Weights of a small GPT-style language model, trained from scratch on English Wikipedia.
Size: width 96, 6 heads of 32 (1 for keys and values), MLP 384 squared ReLU, vocabulary 2048, 3.9M parameters.
Architecture: no biases in attention or MLP, hashed n-gram embeddings, capped logits.
Training: a variant of Muon for these matrices, 116M tokens, 7105 steps.
Each number is 128 + 24 x the weight over its row's rms, rounded and kept within 0 to 255. Layers, rows and columns count from 0. Numbers have three digits each. The size before them is the row's rms in percent of the matrix's.

# layer 2 attention query, 192x96, rms 0.18, rows 73-191, columns 0-95
138:115150144103081124121129132138120121123154127098141099130118091133167109137151098082121118121139072100166130134122099159084105118104102152141136158105136088116136112132166154164173085093137128145124131098130153114109135118152098122157124156137120139122114108126163142166135184156072120103
109:101124109104135146133079163138130121168148142102146140116144145153117086092098108094161135134162105137149144101121142134165131104111143112150127140132147086095117127162114109090160143181147096172096147104117137154104144150135170117155112113134100116136150150150119099119124136091066154107
101:137122112106128102094110141157086096088105128099120124152088131112202079115158106098186112115119131136120134148120116135115128148147111137137132100167126170102112157134155139109148148160132112139131093173116089127113133126125154142116117115119124160120133165129171150144126080094091105142
090:127137136145117120146137103147164127118118085133123110103130131149097107129110145146140115134094147150137109125144132085136116103184171163111146113130161154108129129182097127124127142129142107104103124141134144120161110149084144157110142117072138115138143071161091115101129128100199079153
103:107129133112118158114084173127110100173102104141148137145127136095113084096159125119142100161112114162175144145115145094117127119154101130174166146130134124132106164178120150112118125085107120163103078119133161134147153152128128102175155160182129121102125141135151104136137126131115133146
099:123143161154118093110113140103057108142120119188122125126105154103096140154141145189092113132121128134133079153107130104108118135138145098165128113095070147154135134128095133138153088134165113146121154131125075124132135137097121149113104119105166159144117113125109148111140168146117118107
093:132154113130113127125132101114102136146124138113119122142125142132111088118116160124146150140123109135124111115106128115100118136167126139133110097115104116106175167050128154136108098094151122171138163220097132141143181134137134133079125132131140111163149119081131144154130083150146138125
049:124115111130167110123176129158176086128128128098103118135119128134143117135117152149152166166166114134105081158137118090101142108095131113172148122102123133130104126175076111157141142120145154094073124100096157119123096160125139107126097133123105126128140148108155161177123165137128113141
065:108115138162145136122109174129158146115112132147159121135091148151170127091090142167149148143127131136104119117127102100135122155145108124128138148146142123137166128165104105135098122158077117115123070138100092135133084135124146100156099125100148083111146130145155159101154058135107125163
081:121121146142095175122129114116119137148114086144098113104125108138101153145110130137136154146102154112120128134118122112115115147148146165110135129199128118139137117082129104147062138135127112132100140165151109121129073109127147167103157115104116087146129106138094104075156120068150156156
099:139154128121110172145121162081130149126110111147132133085159113133144158112083149160152133125114138118108143113107142111149138139169136161125164125182134132110131129117113119171066166120109085131123118144125100132133070125134134183155159122110162126105118153143088115106157109092152145155
113:123117169137159135126129153134109105124110154165160127110108137123156118106084151093129155146133125129107091117097115154111106153152161095127147180069132143150116101154119095139139128186118093152136127116117110112099146159161154152141122110143128113125142135169181135142159102157102099170
120:094133120129092126128123164112153103098115126145137135164110112091168128163161124125088113059123152160123128174126164120118118114120169145137140101122101142135112068144171127194147141109133127091142146109138142118107125128141107115147141138133129125125116160127130164153089186159114133137
095:117149100153085066154084133077116101122104123143123134145118102129114135154175127109139104110135182087155138165131122131133155153129121148102129084139124149130082140141115105116160156114120104107149080174116155122168098095132143144115115104127139105129135146134145090123138098129113086143
104:126119094175158126147148119127107143103066086144138080125155100117105148080151172106109148113145128127108136113137156155177150113137153143113129141147134154139114145102116132146097168150128128116129177129142179112156139165132149150169135101091132161137139141122113124153145118117168132170
108:131123116105124117146135129102125135145128132105071174131086137138208089160112107124122092110121120150120151164125131140079140163124147104128123128146159132134129130122131133109130123091124147126136160092130157141080151095108101109131125145160104149131108144078168116110107204122115141129
072:120140127155145099111158094138085127112084159151112124164107144072097114117176157139110145097119113115120127167132156116114113110129105119157130132123093161148102172107143157136145127117130190110110181151143174143149172121126123116102134142101131120129147118107124176165109121135152097129
106:109156140125130127125140115141104140145126133099115145123183130144096142135143134106154159130122153107120108090136137173145131124116087133119129105170149110136141097064121099101109156176108155130141092151157113158107125148103115136110150140124147123119136077138081127148142087137132191069
087:114133111152138127121137164152171126159112135123084156133127125131174129110102149138133162091073148080120130123130140166126140114115134153165132128125131157135139078146108162180108139120146117110159137102093094105111099131134067132123144142124160144165149136141148163137137176179113147123
092:132130144090143082159131121157163110153157128106135126123154105115111146119155118108130131156094136156157115117119077130188132079180118125113155110144134103123103157125125125120111182181127166098136126161167164108149100149151145105111139115104138123117115159146121077118115136159122123103
097:100123130128090130156148111125130120107112128097134130128128095137128139104165084130129118117112162035079109121116143155116112120125162126103153092090106104153082106143151098095145143092136118124130116145150134104100134118164144128133117124101098090139113104150159088144097132175156115145
109:116163100105112123149121130148158140159139129117136145140085124146109084101141057144149106173159089125157169140110183121121147116119109143122086146118111089141090117154142135115171124096174107128115118070114124133149149129126122103113130179161128136119113141130136128150136163149107113115
086:084115143128113107127099173136089181118070119175122151130121137106180121122087149134125144089124172117131134115087130144096090122160124129116147094117147149129143118152127113140154126132070104116138121135090132113093101125114161123160106149117143117129133085130143122132144114064141138149
108:136110113118146143167104167127185130146146130135108159131123110156108126073153106112143127138127138118124106151141094158102159113092128140106099214107175142119135126145129122101121128149134134137113159135149099161095159156133107122113148109171118094099111162130127104115090170134107120096
067:152137111130142126176125134136084129126112155077121117104148115180180109153127139144159114098130098131106119126112167114143124139154126108122142155164150104127085144113140127135142106110138127138160154189187113119118135105145102176116145126155071162082121138124108103115096130132147124149
083:147144136138114133112140142133085103116106132098161115125149134100127132144115155114106084114151117155118095137108187106153129135156159104168164079104090147112142172132165143152130086080152124143152117115127151105132136113159157103140143151087092165111150131112122162147141105145169099122
083:122114120120118138131172105124097096096112135128146142098114147130128136122123104115079081126128133169125134150113113114154145172092186098162152070104087134121128151137163094162120121088137128134109110093112114108129116067137126112121119136091121149121124132152157136160150074149144098141
089:108118146128168150136096177127193113155138098138131146144110125108091114118114108104107161137141133077140172117120098113106140145104165152099083116116118131122090117132140132132134102101177166112104124115138132124139154152099120104110110128163148064117110108087113127113112121169108142160
098:106119110137161124153125109082158077088130148165113122121105123194143166154119151116095110142140132086084104113125104158128119139120105170110111151125117138138137156137132134124129141134133133114106175116163143107090125156150106160111093118072113118150143141128172164136110146117168115096
109:120168138112120118128152118113114150109128132120151088077139140110178110152099140146114141146134123122126106102139149113117152144128117149162115097145102112131149131128115129148145054098148124126129115185110134108138122059138134138170096105100085185166139155117174130115127131141099129158
133:095099127110104113132104125117124112098059106117137125136118141078136149149176160105096082079159133178122116162115135134168104146140164129133154107110105150115100171143142153162146155156114141087143116136142144130180105111150128098134126140105111126087140134126126122127141105114138113166
103:117092148096137106125129128124118119117139141169143135067146131138121148108121149137113142160122131116127070125140099122147112139099146120161148158144136144082057135158107113124129169143122123153138122142151068132149115165073174149105133089137102138127138119139109168147100085156144124138
142:127135133113111118091169124122105104082136102134141106166125123116156137173128101108121096095158137138151160147125151134117116117137119119145133095117089098138161151138151170142145107094153128132104121081116131102114095080141132114198112190109119172115111124132142146147160170139130123155
098:142102118120169123119143099157114091130128141114138105097101168102144173157137169118115111103132118124112165127120142104187119139152145109139158170120151160123087126136118090171126114110139132119110146158142134146196101085128116113142130104122096151115128140112145107173108116090124113177
096:125138125133083109135138122132098110081122082165158109122122133111133116131117128124099100158126142134132086160111139109082157141114132122155169084071123141119117167104151133193151111149081120116110101156159120104131092121113160098123122128100118111143153083121141137133126094168158127143
100:131096121124167115127070131141174147137137107137143150117111124156107137124092120136175178172140169159138152111123115160127099101136101104083141154142167124148182137140111139131132151145116136129124119143149120123121153183125152125113083082157162107149110144110158101136124078132138128139
094:132112164124127090107167097165143135145111113150164143136143110113147110168124128083124185095157158093161119118123130148128158140154142138158091087137105113107130149131139096123130115115141113143122083089106152094114134069099132119121152124110109166123120150124102156163147146072124105118
100:169116142153157100126153128153145125111126126146161158103103144125159121149097121093077141151099097134104106115127112077154134136133116120084138130126136138065109122191106092124143101105128135126141118147144131115153103147113151116064149122109148135098094107116148070102136112123158109121
091:106161121152103114122098093124144147145108107114112122126157083091108184130156114115086070063148139140154124144134132193163102106149113111137156129145075153101129091119110123130129148137130144139122159127137112116078150117149124152180130115106129134115136110137112144127102114132101147141
112:151080117115113135140115153118151136142147154094091155115156129142134120142169153138131133125092105125107117123105107118141112117141147164112086196179180132116145116127108158078119136129130144111161146145163108157106142191133081150086131112172113130141123143148119104119123144164115125135
086:130131149139115105094164113147041108107114109128127133096118112099156147153119148139114108108145130147130141166111149098175113139123142105156157073099100114101115173128147105141089115116132133119142132105113119083119118084136156133158147139079122185151140120118134137151156112130155107134
073:121128142166140116158115108125128140124124148165111155188147152107159147115097106094092133119133136176125124128170128100114120111131150125159137098106112160139129132176146133119118176179111095123115117085094123111074103143132133131129089175112128131153099116147145172128120127079107144103
050:161150075132123143120145112119164086091163136159148152105145121128125161126138129097139146088122106168134141125130157124098163128139144129132135120113171111135111108137146108124146185155151150094132046098089122119137142138120106112130165132171162135123121101152164168159138140118108133116
079:150142174141121137160153113092118121080118162139096124173102113124139134108138127110122079063110123167090148088135157123131091149140127142143123117117106128141133118125137169140159136153109115112156096109160120132116115070156139094145096114131127126157112106122161185118135102103151095121
104:131101133092109108118173124127133091135124121098116108106136138109179085134171106113116123118109078143140140110117097115119121160113113109131105090119097152119157146133155123126144146121093155158102158110145078093113162111129122112110111091110124173138147128089181157156085127166093122122
099:106134146124120120154156148157142137128134121134123156162134157130119145189122134139096104126155158116153123132136139112094109111086154135103156100137083116123122130155116116140114175142123140078111145114135170077149112122162138127188092150107156119101122129164120137098161141090102065144
131:161086119126179115140106094121145140150165121128145147150129135133081119116114119157171173171147127151149151099168139156105150148108112126134104155162153147115172137117148128114107098146137139147115127164140136147140153139123117190118126143148115164124102167120082111119115150126101161074
121:128138163116121128160145107096079090140112128106134104117153151124130138124120173169136110154118157179113144131105148118150126113154160104161134104110122135107115172104119092163121120140129117146157145160139103097107108095111157160104099087129137164117148095182091125149109071108136113132
076:152133127115146056145142139107109139092088146162132151119130102150124170084107153145105108130152162113114134103110118098160119120106118124166098134162148138154090152115110096139140173165143103093111110184143106153137124109109133105142155107130108117121102160144141148125134082147167104128
105:092121134128137181154118185146147142154135147135128117135123119134120129105158154145130150121114126106127107089125128125095135084146113115100109134119163110097131171112094090097118159151123134108112126127138104188144155157105113107124123086143150061110131106163088136099069105124106138124
122:070132135148102176124135089111106132131137106090128132152098083168128108125128116113125134140109131111131167135152179149129173118137103156121146112102097123133118126104154135159131151068145114160142142105126137138107108129114118117132066165136122105159113123104132130146135180189152157134
100:151091147149170115152122167142185117118103151144101146092134134099096127144141161144119122128126086118105113144116122097150122126118135103130136153102139154115101152148126070151157143164109087123138082160158083119111129103152121126122134116103144137085102126169152122122106091135147070129
094:083160154110134151140161152095162130115152085107067083139137092121135125107129147106116135127084135134109149111111106133118135155120156090130155122125132094097109138121141168144115163156124132104158159116162151131106129176151114155150078090135123113120125126128144159111100165114144082110
100:115103128115128122126154152131135084178121094120111112138097105140111122151119081111146136130136102103140116121141096109118133152126110145144116103156132136125105138112129153124144128128093178131102177117154159156169124139163083068099176097104125117139154110086110091122146123149095093175
082:155085102136169118173159124128165177118140122120138137079167112125145153183123115128146136142153125138130179150135160172107114119119096075110119124171123125106184102123151092136114124111130130120122095149145126153080134158163108128090137133106143106113120141158115116123136135124144093135
055:128109147174098153103124105146131129133148152159124097128159124146100125126146118146131104131147116088138143127101125111102092121147108125110116157137145157115085163116106120139090128072140133154117101147171102123115165078154107150106159167135111067148141116141092101143092174138167121123
051:098092157156155122115108126107137106131179136123136142124122146123172114078131130133134181133139101167130132136103152110120107155111124116103122089120185105108156136152125120135153129128149116074162120179110148154098086155100125117145095124128123160075115109123164138122112079151139116124
067:104110154146144097081135129153160097112100118097136136145118151161141160112134107138127163103121103092140117123163112095140119180156132156115167085148127084125140122178149106120116111139154122132121127161096148136131074183144161138170149142110085127089148154115126117113154122134105124115
061:140171118130184117122132130100145150093125116130139124110123087146137093127078162101135157134122111186080128147167117120124105159154118151111167137113110106139171116163149096100086133127131107134107101142089147128096098125090140087165116146126120141085156151140094125113125121125120122158
071:112135123137141118129162144117158135095076145117129142153147133129131155130117117089099082128165138091086139111123148125116138162143143097121128121091149126131129157187078138142147145115095119163098125098133170114104101147129070135145157068123128136136158132119125079132124158151146087114
080:131128146138156112116139149106160113150121087148166120116160133139085132103140110144120126109121092102147117102128119113076135125167192079151142120113153130125117179083115157146119169080126103143125111120180097156169148112137137105105157113153114127127118095110151107118127139162126132091
092:134141170113132088127156105124170124123161141110148161127135111127141108067136111103092129124106083110111119125120140142127141120102102136106152128116116176162135091131145136142175127115089133134130154136116146120116154085119149126141132137119145213145112111115160134180112151139074097146
115:128111130137154141123104145147122153143142148160084144133098157139099116179115122145129140162120103147122100117123096097151135128157142104090093131152161118113153152110117104079147112140093137112115102159139122118164085099083155078093136134129113089125143107137139088128141079096131126179
107:088132149140098143140089126125085169095085129182154137100141092120173109142145145094138139102174192151129120163139125108100084099119157147117155148143102103135144143116112128144123164134119115122140153101118174139106133106155138133143143117124131124156148106121123141144138161085088136104
108:133141181120143125086143126152102107122173126128107108124138101099143106098128144071140124146122133115142136103110110157105113136110155093148163097072179107113134143117145130112173065153116135142110102128132080093092134119112168117126124128126106137133087103145180123147115146137148130128
098:145118126145135093139127152143125087102086112162109134114116162105115157134123135116098156129092085136108137133127128093172129076155170141095098119106158126076107145139111140122120174117132114048129107137126135135180129139157130130142111119106102155120120131155118090114112127121137149180
109:145087090110123140150181170134114116141127105088138120166108186106113087142146119117145133127108087148137149112093155068139137169158121124133088150139165131126130128135136116094158130118137127111087098121146124172093149110100137133184111115132114159098133124120154137157145126102148121146
105:108168174141132148113119157156124123145135134127113187096120181122127107091135119144130111149119189184171136117155108105100169147115092111120112132087122124120139111139132109103138098152139091145154099139124150128153104135147159112094151145137108089139084111160131132127116124137165104099
093:095123129129072123112128156137124161152124100154087149138118111127105122130110157095133135121165112128131121104141131174093139131116101128110149102131126104147153106108110123161121122077097158123133074117121227154162118127091121096175138151131120148128142134152112104140163133135110132106
105:127101125140133139116160118147152074149136126108183125168132106157127115087140132146134135159134173123127134153143141141133151153151142127124155133109161170104124121123146147139150181154151098129132146125125146124073138108144125111096156058149126121110108115144152170108127071167096159110
119:109115104096087180134161149131151176138121125151117092138123131160101129148148137136094108119092087147151122175143121152137146132119140167107159149122123115099131113099131134121081138136133146070189162113120134102109109135142120177095148126127134119152110151132103152127121151143079171131
060:127114154165109087123123108081160116107176150120138139111136132124163136085149140141130153155102106132142121153125124117063142138114147129139143132115168160122091158149128128135157127123161131100127098166085135167086100084112136156096134088163116121097175117106143100123118101129124100120
060:095153114115137145166147117130096159107084118144129151123095103142136134143142141128097130143115136160120170163149134084155124138121145145123128118126093120168145090160143112127132145099148100131133147067094144104156149195137135116192116130105127162137152155121083151142172134123124148146
055:148148148117132114174187133130114124162140124125106185131181132130127082118116129113097125097089122119138120094144144118138115096138147160162112147142111130122097104122110144156121133117172129140130115096124103100098121132094154131097134115115158113178111166127078170180146124127174124116
058:133108147128157132153130112195083112133184092125136163145099130118150132117132184157121130117091133159159103150140148108106107110134123179164098123134083156120092100107122101146133132155163140127093154109104122123099120132108095168136150123128136152159123117135098133143130158137174108135
113:103142101107136141170130150102148127111125117116159093166080116120141138119112138131192108114138126162105150130102109082172102175160171148134121112129137138142126185128121121135140135129111161147088110139115135156119115096116133117141119118130164105086170125113133143125105060097158121130
093:112166139096123101098116115145111120134128175158110120095130153143156120129089126104153191157158103154136130119161125127155118124131132109116147122106137111105156097129123148120070087131129061103124096134089177135159128127127138093141141118141098179123114150108127098157149096101113141135
101:128127080125121137146142174109147127146092095137138182119108125101095163164113163100118119136102119130091170176140123074116143110169146123147116123144111134158113135135114110164123160147135153142147123138138143100139104161105157089141100181122165148104113118136075142105149108113109121138
132:126115102132134174126122151131113171172165148148170137125111142169076110123092098177125131127109119169150151135128142094124141115146118127129109163167128127138198151127122078114101126125142123170130148147146117112121161114108173148081133130133128148173115118110104120123132154111131150089
129:125121138104088111144155193120164137143156145115158123142139108164119120128143085133144114143129134135117159121081137132119122154104145114113168126169132117131149144102116149128156119110133155114107135132132111141071099142099091109154122188086139110121131147132118177105098197126104158147
086:127134110097193122114128132098127138129155156172116158104157138141075152160142098157112114104150097088118133143137120099113096094111137150096150129114110117102103135125143141112087138151130123121143134134146151114169097082135115123126179101115117140141129140128129072122167155116176092163
101:153155117133146138137126106165133122117135127176089166108141146169119141152133160149134154157120118126124098108142162121145104121127141154105112139120130125139144128106065110088159160171080121154152098137119107141093125096135154130102115096099118160133163104168116160124166077079121127115
121:115133081104107136094148133131154129148144133120126138138149144081139130136113109117131145141103095094144155117131116099099167102120125103091086181117142134136134152124143140152116152100112173153125113111134131096102124163155128111094135182119128117142134170097149163134120143215104166130
113:126147113123154142125132111122164160108165129127102141126111137160121121151124139138120104108123147133086102152127082088161102153159120109100101131132155119122128194150127121115107132134115183167133125152138113093126101139150099083093117145078140092105105103186089118134116117116137142177
104:132118101160117091124140115151162127131118098126190116089169169119125130105163151140149166120110166128100094143146105144123149086143113135150169115149167093098108163106098107116103151108133172137138128158138150117159156135142143089155150128108101113129147128171120116123129145118149181122
092:107123116097132103082136130123129167135164118105127120151145119145114137174154128126149100153117071130136103096155129134165121144123159156137164147145196101152091094172134134097131156152116112086160107165157108141174135137080112123116139131157143136091100114138121112109105132112126118146
118:103160086113101147156153154093145107088060111123138140176099123153148112136100125104153112109157135148141116108107109098174132125147142114133134119139113129135123110137132144156143132126092140138140113157133130120162119103159157134119099119105133136101131121119190162129125085092088058136
067:169144109111141125130132140150074119120125135100136165121113121162110145140114132100105182097139104131125104143119117142109137123125100073137162134121155142113115101111107157149166124111195077144119161143115103115163153145148145163164147114153141101161139091167093145112084126124152126135
068:147117170057122104123118114155106156098136159101082132111094149105127121174143089166080083170113134139131119099142132107146128113078154121123134118141105089139112143129086128119177102119110101109121140106122111139123098125133105156108130117138098130115083101086151104148119135137129125129
071:146142146085105105102129131154129058070130169135089144088084139124161131136185122144175088136143183141120106144144158107129132129123162087127106132110160115089131161160121113119123111119135140113110118116137151123113120128167098120137104109115111110117102109129113137124130179114119102132
094:141121168129125086139107107143151145098160140115057166173105151096137113159146099135129119152104174136142117114126105113123130107118167130177129118119118129126123138118127150131135110137084171091142121126145140115128072113126093063120181098110105148110105164111158133122130135141121118145
121:119103109147089132123118169137147129112120116122155145146112143130132109140129148168123090059109126149091135159124166100113144124165117145156133125139130116134120110112158143137099118082153140161137140077143137143084156146116136112148149175139133122121126122096099147126095197098095174099
092:131096118080157107137118110115096117106144163122187084151121132123153114146159100133144120123154149150116088126138119114150138124124140121114169170128171124110113078160131079068164128149140103101112141148112139140122135157154117141127089100146118158149165093150158115161109135100138124135
094:092102163114115098060111183128103115124136114175082173149125107140109122136135126158107134105144093132119136142134102132111130174136136104135092143123113127127178133132105104122110109156133129166099112100125084122128074141160118156129119139112123104117166154147137151146169149137082134135
088:130118156072129123124155129144160128125152159127106135172110136130091122077121150125116109143110117126104123079124118145146102064090083101148120126140114084110130068107125152128139136091134093126139127092110109078128106097133076112108114139110123097159145136142151146113122141160145130099
104:124105106075137107159137069130104122136159107118151115155094131124113102093100160130126170140139091132117084102130146121116133160124130134133147148130118133137149153087147174181122106160143103126098142127103073151163140112107101182110141130104104124138128122127108126114121105146107190121
140:120160173108091148094119125139148103137167128118131101138115109109145125102107106094144126145141120113158126086106109166083130143115101129152099141108119099147164094119155167147154080110119113156114124101125085136141135122139083143138132167139093121147125134096132135128172175176105132080
100:142123105159119108159154123115104127108119138128173101091107128126129173128104096145156117078107111103104153168139138101154124100138157153088120133139134117125125165149113138073126163123146124155132168116133150139157158118137145144173130095094128127088141111141123165138083129072084114108
112:137137146136130119121071149154092131095111141141143098142152201139187145127128127117098148118165139097137134139132127128132148097123121117178090126146124123125120127175137119146169136141139114181151121154138111129148107156149106112121112083128102079152112115114155111121122140059133126095
103:124113141109133151119153171101090095141116115123107153097153099107117135084073148110159139177158154103152103103125125181163136134127105108085087108119136146145126143115141139141128105136087153112120075147157097132135131131100139124116161102144134128081109116141168102106111114135139088144
120:081110138072111125120123134120103122140165098158121130148082145115129142184142112146119134112139122111117115089133114092125137115146113159141148153119091159176083107106128158140150140120149097085089140119100101132127146054094117149130145145145142141142147171109086138133142114114103142140
120:141118141134138121154159122125088110087091103133119103117117151111120115146139128140105095137072132142121104165095140123135137139150137082168115088102106165136103113125094101107142108112136112113177090131119133122144148103106166101105122121144151162121118106131168106151121101092170056147
118:090105086070153101151119140124172125156152122107148099153129142134151131104170131172116122144126123124132104100112111162158115131096140107119069145166149109133109109115143135113121100121113121119116120137155112148111115098133137114133138131118112066127177117143175169158112085125151167160
072:123112134111158157151097131109082150147162135132110122102081109121140135151143131151111101129112103095092137110123092129129104084134158155166102100128080154189153117108102164144139192121142083119127115077100152116140136118125157145151102095140119129111149133132119129134136123137114088158
084:119153125167144132142115130115127107134078090143083105116099097082178128107110157117153118104103130139159146148150137125121141114178165141142135101119114131144081144138159122125114160131124106100148117112115153140108094117110167157135134152157145161143088177127127138124175155097116142183
061:145165095171153117152135115140167122115126108120099120132108122164113163133108141084113149113130128059150148103157113141146136106131125138103152121136136112128106124078097131183116127155134101078125136113101149105108107113101126120133106090157139141147185170128174098132173106131135119139
087:143132093154125133134124155099138117123102107110073157124157089112163166121087135109167172070124111096137144148129105117090143130173135141147112099137105135193092174108139141169129161145114121128137147149129107107119127126082135121140141147155153154115118149131099124106116090107124148130
104:137147143104107138127142120110140136105149131144061134163138120153123103137096127145118151133092111136166110132095106084107099175117130092116093139146164101179172099160131089099133118141163120166127086143113108108123099132154118119103140152115113129154099121137167107150143108186136138123
113:080120140161126094110099124148129145138143124115115136159096108102148133160164154090137107116157175135096108125098133123121112088119157144162131089114091140114114111130168157167154122104111115117141099129153178132108101134129115136137111124110157136112091157142148128104120153146110065192
098:127087159089142144117145133123088157123132166151151117129150151123137120098142133144106138129100138138156163150128159124148111142159107131097122139124109140088143130149101136127108117163163168076136180170076091152115131105119083136119105112118112155141094151105118146140137135123102177071
113:098124192142124076088105147097152114172111126168120119163159101096129174081145152123079146141126163094155112087145165175094133160133136126109143118120138142150113096159125148140149129136128120129104135113132128174119141130108124143127139119135125090154111153154125146110138133150157105149
113:169099063117134167158150126098106115161094119102150102100156117111117110121121119129124143116111114131104179147142132111155167147135129124125123154161160109125124173137111099102092119138117117126102176139138120126124179145130148148078162085141132147100086122126112118139176106098142141148
090:109120104089085128106091142145128168118091099106096133142144146103087127124160155121080107174147173127124104105128150087137132138087113107142148129099122133113092113149114110141162100126109130129113104137133145162154115125193123160088121134123098083147133123082094154117122121148135113137
116:134109149110125115133119096077112136116083151149161131113132124105170150139109124115145081075132128135094144140106183109097124122073119089086108106138150131157114129129096098129154131124101128111131124098157137154133143192113131174133150115105129151112090100153103121140127165110129110102
109:105117111152110176107099127125142137147140132143062123127138106135120157132149142096115161102123100097114113116134119191151114112129121135139088149160096156158173083074135156122116122141136126100118177138096120123128132128121081111158092116095112130137150121100116119131136149187111148106
119:166140087160121106131148133141097106159148112099116122142131126143120090148097090118146134147140125158171124156150132122147167123151092117108112161155100142107132145075120094074136100152130109156166143129134128107106159113148102135121129083179120143162143141084107140120088114149117155094
110:186148119122155161146147138125100117126105110137100130103140156141184165119095120136158127105123144078127142156141128137082148131162179137149141123114119129173076138164128158159088152119155088163133134110151145114164139118112158122110134157140142162111119147138169125114102132108126099153
126:139143117094122156114143105139102133132151142126148099152154156154139105123153099090172112155079083122141129111141123155097170115119102121128071149154103064127171097112111086097138129109133121162136117128130122102131153159169138098105119130125116110157127135149125171149148131160108120085
107:156104160078156129097114161122159158156113159132127130106132143103132166082102129138134118145146139145150115093125099116131143145157136155124131156168148134094103132136174126135161132162105156098128125122145115115076142118122170110133127064097117154104115117137145162109177092138154100153